Weights of a small transformer language model.
Architecture: LayerNorm before each block, no biases in attention or MLP.
Training: a variant of Adam for these matrices, 130M tokens.
Each number is 128 + 32 x the weight over its row's rms, rounded and kept within 0 to 255. Layers, rows and columns count from 0. Numbers have three digits each. The size before them is the row's rms in percent of the matrix's.

# q: layer 8 attention query, 128x64, rms 0.143, rows 0-63, columns 0-63
# k: layer 8 attention key, 128x64, rms 0.148, rows 0-63, columns 0-63
# v: layer 8 attention value, 128x64, rms 0.115, rows 0-35, columns 0-63
# o: layer 8 attention output (transposed), 128x64, rms 0.123, rows 0-35, columns 0-63
q0 095:162141164110173055189148137117146090135098130118068108146097069132104120125162134154148170120100108074200114103068156148132077133128134095105126120137121145116163124112113070150155101197180118
k0 089:103122148158079182044087112122144161112166129146185154105134148072102126135073143102116118153179129114110123111151114125110139197105159149125186092145126097167098106164146189073111161085136150
q1 111:148160134104143072120147169145167092134086125141124109139116041149091122175145100170176168124167101058174140125084140130141100077113210129102148146159153140123135100121155077136149098148132074
k1 095:211107113094128102141152146187068071147114098101084149152116084180140102153154143152157123171109149126069110116120153092120141112134114079111183132157129169142142161096136135142169060189150122
q2 093:176157112178097075132152201142150171142098103087096141082135126162115095122155110141136175126160107113165093145131118148173069079057203126121169144091158154105137114154113102150144094133102096
k2 080:179135110116181051123151101137163080156090108086110088126074117158116138157140098131137111157098116147136177110145145166178132112156123114135118183143154173132108173054134095184141106142188079
q3 096:115177155101109108111161148147142122108086116166116116059120062146091138192122092164156159115172097062192114172088127176144119079115179127153163138138159138150151155118135100169118077158120106
k3 103:168126094096136076105176123190147063157136102126094113153107107160130097116151168120140104151110150158073159094091137095098115152159099113143131158153148212138139129060177119159168086165166096
q4 073:126028132100174110130123096130119138121164157087125115108146149096102147031081184130130122160094108198110171139148110125139132163151131141123097110121128103143097030150117148139130166157132132
k4 090:093166137156083178148101077126086165101153146160200140127146141084144119093121101131107096073124098071176069111150136125154136146142119167105158094121150084180105123139123118115113171044085132
q5 097:085158179110139161192139108094076143119143180066117098153113143090189136093142132099151129121117108162117114142082112160113087148152090172117083071155109176125127163079123186173098121124114175
k5 084:144124154156087131086100133126133099144183154132188120096176168153122132049120121088089098094124163179135110134169142122064132097124130124121088146091143118131121088204170085057113159087116140
q6 089:096099115188103130065119157102169115088119140141131108073132134153152094136099099118112135154151137155104126159077201177148175148138127106196119118116112073078145189131165103120065087111101096
k6 132:132143108108160148101162187143091119220116091090070139172116106118112141116096107088125136152104159151145160117135125145122132103153113130123095126159126181148157123086101035151161072185187116
q7 105:118120141108152123094112117109109124143132143120115112094129160077111142097041146118138122165054134190121128191142143130108144170201121100070168105178074110102112124149160117106151186162088171
k7 080:168127117169139204127098101174077181086135161150163189096134154184135125110085088121098085102105124059182107097101172104141117155105130128135133085113143164115137132118122082110146157100187142
q8 091:118128148127101102173179148105087139104156127056108073128170100081181165108099137171152088148137137131135105162081130177140093126096089170103158076125161175113087150174186148135106094147090113
k8 104:140129134204091161107137144105076147120107126109170132162124173193119099084126127126129137123126161160094077077207153102064166127123099090075141114107166086177105102119141116139172150109155163
q9 055:156055145138159111172125148167147107128189080088134166181125141158178107080151183134080152162063144151077147107166160102139149129153097110110091126152108146138129087142069120150154115145147078
k9 257:072139156163117193128057108072129202092172150143153138096155150065124139119106114132111142094159114126126128155149087132120171124111128149120135114122107061126085108167117144052094172090103164
q10 090:164130204136145057125166134110086101143155129113089064097139083137135148167149089170115169180148113143185110154072100149117118130113157121084122164099165083117149140131082105193105096129096126
k10 112:082122139118093168122080118113151169115196151162168184128118150052129127070093133104139108057144131140115108127158096162103156151097087167129165104104157113159046098153130116131133147099090163
q11 120:048124090116169095144141066109146078129094130075125133144137117136186129127080102155096124123098182136122120169113182206082166154141128128070155143189077141103135123111117115121109114178116133
k11 117:116154140173142170085149202110080160136151152118154157086157147128087147111140157106144131145147138175162130068128103093139099155098121060170049082100115151120161153141098073067106154123135144
q12 105:134104161132095121177138124121105095156156097150153083136174138133144146137196162154159070082136095109130110181084133149095083134119097086141104142070098151171215151146143070120064137121119132
k12 102:097139151078126134111171143067124110120165090111164141127122156144145108115100081134167118183146127075048132087147097182146145174094182118219140106099172130100116088119149140160122124142083115
q13 106:135124092146110191123140115124079133138114154129157142157193166150154095161119119118167052161219129105151085092170175124131157141146108135149104159114119060161116180084119112137085120080142144
k13 112:176127108137143107115171205181188156146137093111090133130107101058098141111169147147148142185062159096098150131078126160154143085129097104098139132105115137159123094176122199129129089164137108
q14 105:151161115115093139160153100102150164129096145130129131137127102115131163119144092146087131126133136080112137116121120124166139129046135124140164151085203180201118152151125186179074066123077059
k14 105:112132119147102151142145089147134137135087124078113100088175133125166103101119185152116149120115115254099103165178093205100107153158092110088115107131108128119083112102136148131174179129102124
q15 100:116120134116145152067144139164117145137161130100149155146065116104205129123125129087100173131127111056071083093099103153056103097161085155178139090138157065149122157147171124141154090146130121
k15 097:126094122162122095144152189150132138114107105169105201187172122169114095157092106134059125138148137125142152193140096061062156086124145144074089153130124154129158140141133103149147159128141065
q16 142:154099102103151082140201157158130075164111113078149108128124069185139123156129113117136146137149103096150120147099114132181088073108190137085140133141152172129156095142152086170144096176122050
k16 132:196135114095124074149153107177059062141112102099097124165119103171129129155147153131158111202111144130118139107098182075130105116149128081102142140149139162111185148100133088150165090172172096
q17 069:087055098128157137124102108172127121169157161080181128122136140139111100106111088100080119158137128117091138113154087143213160097131194154122118170133085187096104086142144128115124102092060149
k17 087:121100132131161069148195115162130115132104142088108113176097104177087145111147167095120090127033093146129167116100161115127082130160160124163070156145148199105179155107128129167113124168144109
q18 090:134143131111142171146109101075081183100215171114176155169142178107133145072136158056118117133094144167110144107156061094097097133110088150130100092115110094148098123124124152102100157105156164
k18 097:094154151142111121187063111110161149094146133166121081130147121106122127105129091142101137066157144136133081155147102187160167124112155183113138153109114071107062092163163150076117170081063132
q19 091:160122148107171085104138112150126108165073118136167124083107064123097133165179072158151143108154107089163118108129116138183155147094208100103193132155126141150142129138170054149142099127080105
k19 071:112117139085143089116172102186137083135105150108141132120129104172136094116111108093131112192055080129103146113105144158176051133147134166134136156140173176116143158074113155182119125193178102
q20 100:072118093158102197155104114128101128094154152126124159158132192147155141086076136071109103124084121149107176107194165092104154160132116119129080142099141155128121098132090193107113173106198138
k20 078:096130155158094162121065142040098191139136165149143120101139141086169155119126137186110141123130134168164116164086104111120146167148098116146117076103057073093104112154122141077136143115074162
q21 104:035157150127126128186192121069120164107105112087123085099149117090150150119138068128142145080174144132129063142115089140143130103114111170123148111164136187064108126114155185129117109127098104
k21 105:158137152186129105098157116139128045130146149091168096150128145207112133097160143145114157152125158222096104080160143124101173093143133137095082123107124161126101139132161078157140101100166075
q22 099:160159144107135073085151148144137072170111100118082110082117064127093120173161118210175157141153109105166139167078166107145128118117175143082152155152109125109119080146128074170146123169106102
k22 066:140129120073168107107175141188137097138143070141114129095095129157143134156133122111173141174094088103158132067113148133163123133117128095159163160154229183156159181085112129142155081162108104
q23 097:069098129081151143155131108109136139129154145119139105138118059049070129142110082137121150119172137067186120095168124124102183090130095206186111107147101156175124107150170130168111120131135126
k23 125:117118089140104113129153133216119053137076103151157136163137120171125109117146187091106149160092104206060131110100115062070121118146170125132107123161136138152127138115175184137139105124112108
q24 105:163060123166104129091139140102162100067154141164175144130126074121133143093143144153109148168175084158146161161077072083169115125142156120101082110162104081138099086119134160127122159155172062
k24 099:135153162062148135145144126155141123148133109123130169169106127124162133122169124145112157082116102041079087116156092103113100087212144128086160106181110181150180117085123106175146103119079147
q25 220:076091113155090188145079108082118161094159176155160122131167182094116133085106131085094076116125131159116155136158132111072147156141084169136089107097106106140117150145144165087077176098156185
k25 044:159106141098120118181165160120102089134091141081114152189112114152137099122145187114145126132080156086062107101099142102107139197182096060156103091103124130135161123130154163170131056163123139
q26 094:130148123135134151125082130098099130153123159131149145173125142082118121159145116079066090167156173108140072123082128150065078186143109187149150074144119076136128136101199187091122099110131164
k26 069:102072133201129128165123156192091137100113159088126140131096155113135120123097125125082095086100140127085138169154104147076150085074140134111047140094136158159180151203139144105125156159109152
q27 101:160132127151076146124117190089141091111098153158067080157141118136189159128124155158109092152141100163114154118085152118163083142112103140119106104115094134113077120151212183137101118149156045
k27 104:189150126132127156139104083078084155162104095115122152110100164138158134100139099127139156107118134126112098129183120111107162105171143104045157085132109112166172129151058151153173141152068207
q28 083:119119073065128146111127130138114128160121141117123112152094082035135161104108121128100111117131190064143154119112147150132144181176112119113139116142086146142044095147176195100142082159103160
k28 087:129130088208122120137149125180094154133076148116157140118106157194112114161108171103151147148111118167143101173119166083076111089129139092123079121093180179128207144109133136096135168090115171
q29 117:144108156151185120130077113160172159125124170107097171113131103194139081114139134122070129142152129116163129117116100127202132100146192189125103074139153169068089078102079152159132143131101107
k29 111:120159154114080118139113044147155106150095179151151104125107116061118161073143141156150125058073155130154116145172110124093100154159089148104090173213114112165163138167127127107123130116118096
q30 109:133104108118125166132122091099059160121112124147125104157123124126129156111185081185138131128083116147065181105128090125175136153150170061115132205109143140153082108146187176084099161108088131
k30 105:209155118146111076125129087164124135129133136054159153151140113157174101141089170120227153140119096104152089158155143159197122123135142127099159072108136122081163101097111140174125133159137113
q31 123:144082140123163139151111107181128151100120097146113119197102122122149109116163117101112148108085112177039095140148171033137086132170127135177143119126141164136125120142168066068138161118167128
k31 121:157099122155130138069134118094088101161133149110121181120126127150135113207049090144125148134132116089127213142119148138135171112108164133128146121178088091077187133124112198095100138110112079
v0 082:131159133095119173098055067107208112101155123188145125104105132182134156125131143120156092135162165087098155121104166075153116095118083088134141146100112086166189183128140099122158126102158146
o0 080:076135142074157127133150138164117142100151181248117130128141080140079165131108150117087075122123119113103076120164140195149069152147108144177161111118104131140138122103147102104081107115111156
v1 104:124103144110122118142103103081127175141123091062125184137141106135171066100139179137157154135139150149149106144110123082146159182121147147124165185128087036135076181107138101177175107129156151
o1 105:170110124108170119096152107143136182075146108123098109124110146099146041107147130141127130095143122112159117100157158070086101145182156123112166050203161117166102063143105153090144138148134161
v2 116:121138122144177135079096117153046123195150122109084157200099166128153090125133136115098175103108105195130095123124100138144146142167164100134075144140112168147137145120033106152099131107098121
o2 111:143193137127145099177133107092112118123143101096174047128138140162113092117102162138164089098147114135129109110117161032120145106144151121098105158164091172066117146149110112066183152172117160
v3 099:144179109143144165094155075127141104068133133114119078088134157110112130138136181153106149099149073086072159077153117125160142093152188138111111102134164128199119131096117106167098106122041097
o3 094:137123160142124077126159076152069064140136064136163134126123092180159129149148169112102157108120198144080118184182109162160124137125089106100120168136134112104172101144137069105081125140083090
v4 095:149130110115153154121137083114167137120141122171145147134086137091199109132197133080120048145114195109146122083143148122097140084038118128123105121166174124111106065114145109129162119078165123
o4 095:094146122047153149178161153175152106061184112123114142149129153101109124133063162108109194156128149162122122067164073157101131130173100118154160123115148121134138079086127131120136118078139070
v5 108:101100191129127133099106122184118124136074114162104131080150119129134209116169123158117169103130078143152135145080189106139077129157071133126120160113118156152149149164026133123088116125134171
o5 114:127143116137088128101130127081081167165108114182118138119116133158114207171091125144117054124127086097101157186089136178119102136096151133151131178111086174126129201151152123136118103137071184
v6 105:111162098098170137134093131167125132071096153168163171152072139069157173152093108150108091128099138116159188122140135104117137114122071109176180091142167155087109144158080088130112130208127106
o6 110:077094080172051178148132139108134097099179130186131143120107125088125191168115105162124166160135103139124133098150123193159118138117144091111145119092106165085170144177196118162109098128151096
v7 113:113087134137141100121086082168185117135175099208132218090117133119129104158164152105093156160151171145123188174137132141160170120117088124126142153131151127162116180154074181111118148102145102
o7 110:140175048102143122152123128121166159109169118181080086130103160152083140144106113150131075074165087146164120063171145157148066127143128149107126105139162124110195131102109131136053111145107103
v8 110:156141154144139135086136038116073120103136131167129135137153144142131142143186225138089158095133112100128088122128139112132048176176131062132142119155152136159173105139159119128134115133077077
o8 105:135162132160114098106124150130118120157165086082191124153142074153166131096117207106094052143127162136080092118131184177118113148081090115110071180153115151083085135153128114159092131109128133
v9 114:146125076121181150096162219117153075093128099123173144136089150112094132091120120107131117132104161135081154097127127165084141118117085181184141126142150108137170157096086177113109213159132135
o9 121:054086107097146161141085156143122101132106161136109072163140130144117133162106114113145215141108127173086139117228076143137178077139163139092115126099155161134170102142141101120083108111113133
v10 090:155165104158146103109119192159128119120129111107139164149088151094210191153110162108157118137037141174147156156097131149079098082137170165166095072138132085129109108142101169126126127159116108
o10 087:057116102175169178123133139145118129136132111137141104166093151082132156132136080177145199163075104126149165117095107153100151115108152113101107169077122196073148157129191123113127076128082107
v11 095:091153115070137130112137145111153126159148137107152165195103122116103097111141086138117136099088110172156114106101105165095114145147129045255190105150110122124099103124171144136108099165119125
o11 092:088060111108117120147098144101109088066128149085146104137120114121164090094091152123130155109136140103157115079133166086134129186139133171012156144107158127110076120164127146160178172130155117
v12 109:119164074095125116135104087115122139122169132088109112122150131104094114110153063124096165150136166115155185129210080161157180066128172122152170141146119100122078130179181143176141104148128080
o12 108:164114110095122090131150131129125095085180128149116117127113134130166044108179114165129177133149113136185161074184151118177106146132131135076134087099141076136137108075146136163118172195162075
v13 116:110084129138140128182138170149158135136134137211111096096145131073172141134138163102142101146106083157096114139114131093126057132118198108086082071143142213158155097097110120081137129114104115
o13 102:126174154159139142129141118136122116153143125052142164127161159097110206202120090124114112145088173131115123131070106151062145135112075161163105200078105128120150176114160135127109082105090115
v14 103:111094144155150116085131107161151102071130149155219075117150121132148122123108153138117163130143065117109159128109141088151146155103142137049117139154186150209129170097101141109064136089100102
o14 104:155148150106139087124132096100096157174105119130135139127097140170101244184137128094129133104137193121113071150125139185144116109112136142139100143148114140118183147171156073127066086072123108
v15 120:135162156088083124194124124132106145143148140125088124101185074101103171112043097183134135147169098123167112156131093147136145122099170154148161086110100069136097187164151103142134085181118126
o15 121:158087150202074114043147128125150178132124124164099160116125127100144117146194064170108087153150085085184158186104135112123107142120121125098170127083133072129098122124144106150139148164146120
v16 106:148159128103182154112124134110170120089138095136148076078136156080140129116130128068130086155064135077080083143160123196121166101107163169097085094179124133089143067075165120137135139133110117
o16 109:116132165133120130124166153199155048127167144098140086182127160127144131168118125111126219175083150139105140110158071135117143149147123146102130125110120140149205124056139127093099113094104085
v17 114:142152154121110135139125088146075184094150110166118110031157078098148105151075162142137178165189095088096099128148125182155182133089175132096138151133107090153090122116102128146114131112094160
o17 114:211131169137110119084151138176196168119136068163100137133099174135126131179192094117138065087136137109110124142133109102141104133154101090094173121184111081129189116128149132095099141111121091
v18 105:104091097172095140161108204171102141138117146147182113109132113130102142148035051120157094159102120122131072147105129073085137114079111150170132158169167140136133178124127143103122178106124149
o18 101:132131145091111153140100126120169175073059172142098130128101187104103204171156066124134148183137150150128114097074100144140181112098136144149148147083089122119167128155155104082084111088160144
v19 081:104076141116135126139139190120080148072119098063152173052117083137127140123090134137129152135153096131097170159109121126142131174142213203119132136075100137112094176149100121174158131135111146
o19 080:153090120174126135091124100115123167157125136123086127166093144071123133161206042132118129087125096119103150210135104137126103112112164106129136110189120124135131136164160162067081109190122091
v20 091:122173121132143173152143131133154155116067075089133134136172118090148096110128058120097158117126100083094127110121151109147183149146104175180167092153048086170128165112192109147179112107134152
o20 095:162055150079117144099162092163118109078132135121118127119069185124163129155106127096096169099125129136129135155195110070114136181137141133091173060161088098113125093109089152102065160131109145
v21 101:148150137120160127200141108135093142070122123116093118120094113082176153116133053105097090176104198115096164141160114128129121144117114141069153109153110117071046138143180118159176123157155139
o21 107:110104119134100169104170146149137114115201123105116192129105153098137150153183097143130199153118056154133192078199091155121132138126159117141153077133115093144154120100173174124123131146169090
v22 107:108135145157122125120129049130159115150142120159102132135150129114161114145081120152111157136104115148123089105115157088151160114127065164089151234148109086146093050109044111155092135092124146
o22 098:170143132094104088129107090120143147072104088135104134099098194220100080143084183125155073115157133138145138125106170120142111143174134101112155105171128121121157144112120108095158064085100188
v23 103:126055182117107129102153128105137124084149168205110100106183082139112186131159118140126119136168102126129133211076172105167069147151136172059119161101133150121136128126115099136109110093111139
o23 108:123160154174095099107142135102119185189091124091128169117133079140089171155162117131116063110144112082105148214100149198130096168122117133185115156084124125145121158113164139147105067123104136
v24 118:153138117147147128189109200101074132185120115118100122121123145154136134109218158118121132113078082120055075153118113138166129147115057153118077120145114126148140195102165164115156122146093122
o24 110:121134150143164147113163095132096118166157102069140074118155124140139146140144127155099129173061110129125135109146105070070158114085162146124139164111129170129121123108081188134070173135137236
v25 108:133220087108100115142134180094188126057147099068128145125040125134118136113112124147142169124153137076124184132157139115177116142098107108174145137114183131126148080099097144099130136090119150
o25 102:121041143109158134159072120159126074119099107196091128117151117103096131145133147103119157083127134147103110104183082205115173152130154112116161119217148125106187133136115156164134123146125091
v26 094:126116117200119107197093113124115135166093137183159164146168112109151070136070104123117059173188141119109163131126137138091149125133184159105138076087110145120107146109120088163177110119073156
o26 099:141164105156134165137175098168175141093145142100120163095144189060105138109126128141166151091163133148171118175113116066154113134143133108154112080091128023181105076154104139097128124122119108
v27 108:132071115149156103128153103119062113134160172092102164175120113157070099123174212129112122110109122184120168132077117143137120173119159143189142126131132200118131109170141123141097150178178097
o27 106:092176082189139105143110150061142135157145110042145159134118057111162114106127099101118125095118129166116141145120143098167129101112129125133100191125167173107058147163118118168159101155193130
v28 099:135114135127130147109172122090087093152151183130126167167088158149111145100230112090084104114103102162094179103121122137128076093138157079144163102138082161158151148118186146126115089154087079
o28 097:062136116112155136139152122082062070160149113062203155130160076135123158107153153123104133151130141140141151122180113145146129139107124139112091213055140130111048146139157150154108143139127137
v29 090:153169146096113156146114099102099170123122104059121101192148122133131124142128175162168147098137113123132021129105133071130142150148134183178124154102139113087140168095106055141138116104136188
o29 092:142088194157145109108146136157146155102106113107113087111119095110162082131128164151111086140156135102079093186073125092089134133154152110164181106209109118121119095152091117098190137132136210
v30 112:150131085163114127097124143134143095109122105059082114096093163102110149095135160108135185158120180104110202125164127170133160090167065158072132154127088134120070134131114179151172138167079141
o30 117:102119070132156142110136120125065096118124111172136101111116148133146078125142113163173164125057114182137213099212126126142141093112165092128086078158144119137168103065127133112107150158099105
v31 110:083130124138194107130106113174137152116147093096157183122122111121208085111122152124126149138105109182172155119102111083163179169079160125078136159159164109148106126109031140150103142097146138
o31 104:167135129066148110129141086114149156081153100143083115150091212137113140168108122097142151067135124130170076091132129119107120095169166125092168109220132159104164135175136137087136073149132105
q32 131:097136185168106122125095157084109154091117180204069112119188102126096165117118119117133097089175115141187124198118148104096107152139111157138127106063144086083116155163096140124096167154141123
k32 125:101127185114094106151088165120126134115175150150110110116178092137080141137153093203100152090158101121159104193164119132118139153080147169138162134082149091153052113149079143091076155107119154
q33 097:102104220156130094144112099090157112118101155176054105121157072164111144093129078135134141145082114120167119166084166125111141160179132112126111114086144099059159175120100127169117146161150156
k33 085:092176131089075135141087139119091157052108168136136173088120108108103185130134129124133132090188088132158127169155130138124121120073119155150196153098131141200089080168109144086129155102160150
q34 111:130136134085135124116134195157143130124162091091166106158051150098126107206139130161145182161143126094108121075115098134148152105130169120147130159192177122101104063094166114154136099116131061
k34 097:159127100147173146088184100185139090188136064105129122193095140127171074148099141116138100178086144165121143079142136115128121126174100097112083120202101145118173160089136118141160097133157113
q35 113:159136160087136104112136107163172105142132084108103108139067077150135105199121099171148194140129132118119086092107123137197148120150171112105127154194140142072145098083145126179164087171132094
k35 094:161134094131149105081175129166157079189110099123116094151088133132158094150115144092164118186061153137122176068130180125131123108162131117129074135197107155109176155077138116183141098131151113
q36 123:094131085159109146110116103100124141113124176156154157108198203109119166076116145121124078092120160148132163159115170159093117123111066143181135138069129101206121114168083147071118144105117142
k36 085:061110135135088123171074125078101175081130167141116129107132090119111159137143109163079139110176125125162086163128096124125141145081109175121157149048099079120065084160136135083105165108088134
q37 084:087137075179118170095132120105096114153073178145192170113184168120144151104061159105099101099172126163135146093110165114110105126108110139153170146090097164175106098189123136087093119091118124
k37 099:113100187129095138170066155092087168111115153146112133094144110122137163075129144175111138077172122140133113169152097139129140121090121193123163121051114071128083127187097141085121175097089141
q38 068:145125195116179143155128169136148122154112142111042108134154120140089075140179113120141110119110165143144088136113092101159119106115130107172066140107186190137134120117100148136146089227109162
k38 127:135159085149168118071164125139180083152139111100137095122104166197139102087130111095181146169100169168111193076132156128113118091109094066128084160163168180124172135134117133151124087140139112
q39 086:108090195111137141120127095116165072122144145112095077141121074138149103154100173146122137111118156098094157218154130155129182157128160134140150058194129132057112117147187125157141157127103115
k39 122:181135091145129131073166143137137100127068128129103136155105123118119101195123164100130155203064138176158118126128127081110123121176148070086126122130124165118203129109122080197143083155134150
q40 075:114167111159145107099113157137124147086174116159105114138074083139089135176145102163159179160162130102149154087108101127133140154093163101144183125162176046067109145101173078140150081166155136
k40 119:150125082118180127080184115174132080173084090133107100147069116171155116197151135099153131192076125117106119094120152119132151121185149116169156131188129142148168175078160127151149110129148107
q41 065:154120216065098124175116150189109154111106115125130104185112081164161122153107096084139148166111069138067100113175103120169146140170204143106103111133103109086112134100119126153130160115138113
k41 197:195134101088149099100201129210134080161097077098111125175112116161130103180124135140195112170102137120122145086117162113125124128164122094119132132165144154115183128093144072178135096152143097
q42 110:126150134108169178118140155140133135145168122119098096171109115132130108155128129101110089161165132080161079113178108150090176211127158092120136050162131119058107126095164077112116147132205125
k42 113:099121102124141224112128136128147141139190185134093166204136120114092143119096160097077118102076135192095154148124105117099107093154178109166160084105129114160143170131091102100100133175129130
q43 099:109162177142079124129135098141073117085089109192138161125108119157109137130105113087108186101133116173079165118163165077144075153187148093105070132175060095131135153130122154140099094164112134
k43 096:169126221101095071161115132147173106179087099128126141138098077115155101137131099168157135076092132107141122158129163117140120155186077157131115097201097097058134117131164155120152117159108125
q44 102:141173074130108156106067208133158129101158123123131142143154081094153117137091065132113139151145143103177140102141108106184089168103141178131123185100108168186120145104108179164118085081141105
k44 099:097063123145135156106101090145106109164191103107173091069135151100125149063157133138108106095102106129126116094167132138142146208141143194175120152091140113164142109106135113053112145084162160
q45 098:147132058125172140076143122159119128133126084139137117127106152069168133129089130099148133182114144135011139098156124147126144097183105169138121085125123041129137180082110148147139124107095124
k45 095:105133127181124212065173138137117178179154119126159145155185096096095123207151086117108064128132107070132127091126140108150120133114098120122140115093119136101099137169198105097104110089132118
q46 100:157118146130110130092124145116126152170124083147096150106167137144113154202141120123121073130122131082091085138124170151124107158170088159188142185087156123186064063121135159105055115104103098
k46 104:046056151173116103143108175129094177115115139136106166111143102102109145081155102132179091112139114188181160102134154103093104130108104164091191157160137117159052145141126141084147135121134117
q47 093:109145162170061123094131119195140151149168164108136162123140100141094098138121115135153123159109067116108224176176126102126114149115132103126125129080163087168126091101104106163046091128095129
k47 097:067139097063102130210114116138117127085160108159150139111127129078142134091145068166216098127116116099091125149136159110094168172103089145120128122152160116179150120101140133118161119113080191
q48 097:120092123137089108135140113188138090180098124071135099127147141113070135142130155187172169160132091153204119179121123187137140088158176134168102172147154161076124130095117132119140089104118067
k48 081:091182069065130151099090174095117177098116120087170188074078154070122158147119133105146124136156105148104070097159124151162121131116069152114179109207105129149124116131123130125132114121132156
q49 115:126161110093119106094152161189153121164093066109144111126075084111105091180116121177140191168138101100107107132130087168172125072139160101133133119207094136111168111115150100159134064142118101
k49 113:134116089144099122099168106168141113141126117110129131149089165124171132140116141037176084192071126143073157074123182128114097120167109090138096134159133188149190164108166128149147104171154120
q50 111:105148076102157170178100188113087119142170167053167142123176160110138132103109130081130097148126173173126111065121089146083155145111126131110141141070141160165067126125183132091131132085149141
k50 105:093139172165127086151154164124123064076178172145099098098156093199097154107150089161125152110151109136135139171117107097099066123147150161133150116054186174095131157157113149137090118135144096
q51 079:119163061113154085177155129125128127113132136050182145116116151062169168107114121101145109110124146134113128071134086176093153135078129198083192129110092117160098132162166119117149123088161140
k51 073:167172174119153091149113102141133113137148105166105133111157095118136149191131096156121170078142067116169075144113127086152159160105135177116119116064162148033086104098110157171112163124130095
q52 091:148126189084126108096118125148171134121122117173046082123085060185072138197148093129135165102115118062154097164115135136176119147134117095187120103151130132121146123139092151158142112163130091
k52 132:112065117163149149102146146168123121186109109114142132133100190131126087118100166090157088169060151152114164056107147147101125116151106085092088167193127141180163132116116155115156120163156184
q53 096:093174161159138167090132154063114154115143113170133123097108185141164109101143118140083094135137111157104127127133126086121204113170125047058102090161111151109119134142144145061151171168151154
k53 069:139125172133098120125108135086132134145152163135132102177144080147088088111100088096059156172153155130114118198193063123133058105145167127137106050120132088145109129154121135124087142143143071
q54 114:153112116138114115111135129149139116144108098120123116154076101137144089194149131162119190155144100082111169140112132155173081115137149118112144125198119122071146061105140057219131066140113090
k54 062:174164081132134139107165117151123129140103050122106135125080140108173142194104161104194137191111141151078142125137149127146116126203131120119115132210093171085190144115135090153144107125124106
q55 104:175143104066122141176127165168123127106121093090091119128095076151124089150124087152152144175131142139105155059135088089138171061090199113152164138162126142107077121090104113169176153148128107
k55 074:195149084141108162058176075144190062136150103110138106144125111175150142193123130076149117169135131141092158099113172130119153119106190117095102114136151162080138103078121109120087132091134144
q56 108:184152096117113079117144089179125144147083094155130133158074105162108130189135072143157171126119044132115143096128122106164065095115172133133131169141124116126185118099109118202157078134119122
k56 076:194173096096106108118155123176126109171121061115114107088113126099159147160086144129218110141128123109120105109083173138179142178106139150119144153163127128088091164077168133182180112107135100
q57 161:155131115080137092109152148184118076130111058151113112114085090172152107197125129142165168173151128092112118102130135149188149079143162120153177177155167145115143139081140088165131103137121057
k57 052:145189082195118145107178113113150138148093132117152110183135090106133139188121146077140099130127125140190146096100155149054102156153126140124155138090095117093091128136182102090084076096128183
q58 093:137162132133111185093062149146124184075133083163138139149131106141100113108097116151105151180096109137089163118187137171166113157154108089089121120191043115119124117139118105163070127103101173
k58 097:122046175121070129151132118171102131162143138142155108136120113110108122153112165153145126126132097071062133155128142143147058161192114131148064076191152104160160083092162121085129128147139096
q59 090:126146120128161089126168120114094101168048186103122137165188135132119161143111115156166111084155153154167117094107120058117095079111149125117125165083076161109111167083097162075134136116157184
k59 097:121181136096119108122109133090206072133092118136119111125140125127153150094105120131171128118144135151112156079158158159164190113108125135169176200116168118110106080155078140212131111062108102
q60 098:111070164141139189152138135164125162164083146094155148222078133103089124135123099106104148168104143108099139087105130134107098119172096127159149160129117052100170063139107135182090115136143152
k60 093:067153137134101216100083138154101072118141131163105155113148133140142116144125152146205089121195138171112144125113108135110171117137074156146101090128062138189145155162153113106126091120137072
q61 099:139104117085154106165076182153133115163124153095113144150157108119075124118097144054102162139129152132169166138175079160122107162103125139139167120093058146136176170133088129166116093057109072
k61 099:122119099141204136120116129167126102123132104118133143066140159139177153133109143160130115049135129159126065107077137164113143157109096107127126157043159120166200095120116064085130125095118178
q62 096:148173183154092147113111117131103099178091117104133141132168213113111149132151171149118101153085141129051183142135138151128157076143084129066059148118118100123167111097166131132101103130068135
k62 097:140156159146126076124145145093124127100163106171100121128150090110147135163166098167161121132179130089114135128164135125150083118131060135059090142139161137122127132173161047153142079105066046
q63 097:106133164073112174128136116167100115104112112208138093159089076154180122150090086080087143134121117103071142150182183094116124143184146162171117096142096139089077101146154155160112158130109137
k63 101:120111160159102140114168147169118110185073149103104165206150113108085110142114140135192130144072117185141144154104159099059144141169136148068111088137048152092147130089131120119135103138141150
v32 092:128098178136085150131145192156116118124083184086124117189174113112128077134084107119094163142198111065122092128151122101174140077156138179118135151125156120129137194120152162120109123068154154
o32 094:165148186133137049145136114109121181177103133150144158107181146096082140094121099111184058134166159116157125152116169119128111135167086127206113084053146108144158115101111104123119103129148115
v33 088:176123134152121177084119132074129138119122107108082182065104171160073070172192155179102170110124183114160108096177117105175172156117151143117107138116142083121118128113124093158118156160104155
o33 105:161129105145137106134135092193117141134118104129136081135096078148110000122132165097161119098102105139106115142204104107109127137174140138158099101162117146123151109094054143085141155094134154
v34 108:129133178143104134125102109155185093145115177187127078154169099131091114163129060168144088109175083143116123114129144067113155223110162099093130147142138086140127158106116147138086111071117136
o34 108:152157162159109131147131122086137155132123151132116098085165138134056193124147176159131063124129139113155070148097141165108135111068043110146158136022149153123144156113144105095143135135139135
v35 094:149129126123096073131171158134128114069127107115101045144123110058138185118073128156120171134072143105076093147165093147139100115146144172128120113147114133160180150125169181138109143157055110
o35 098:111096120152044100104106165118134086145088151122128149104115157134134195144186056097135165149154131153075165094154103157127162119104123119098145130164120089142148115130198072180074121147118165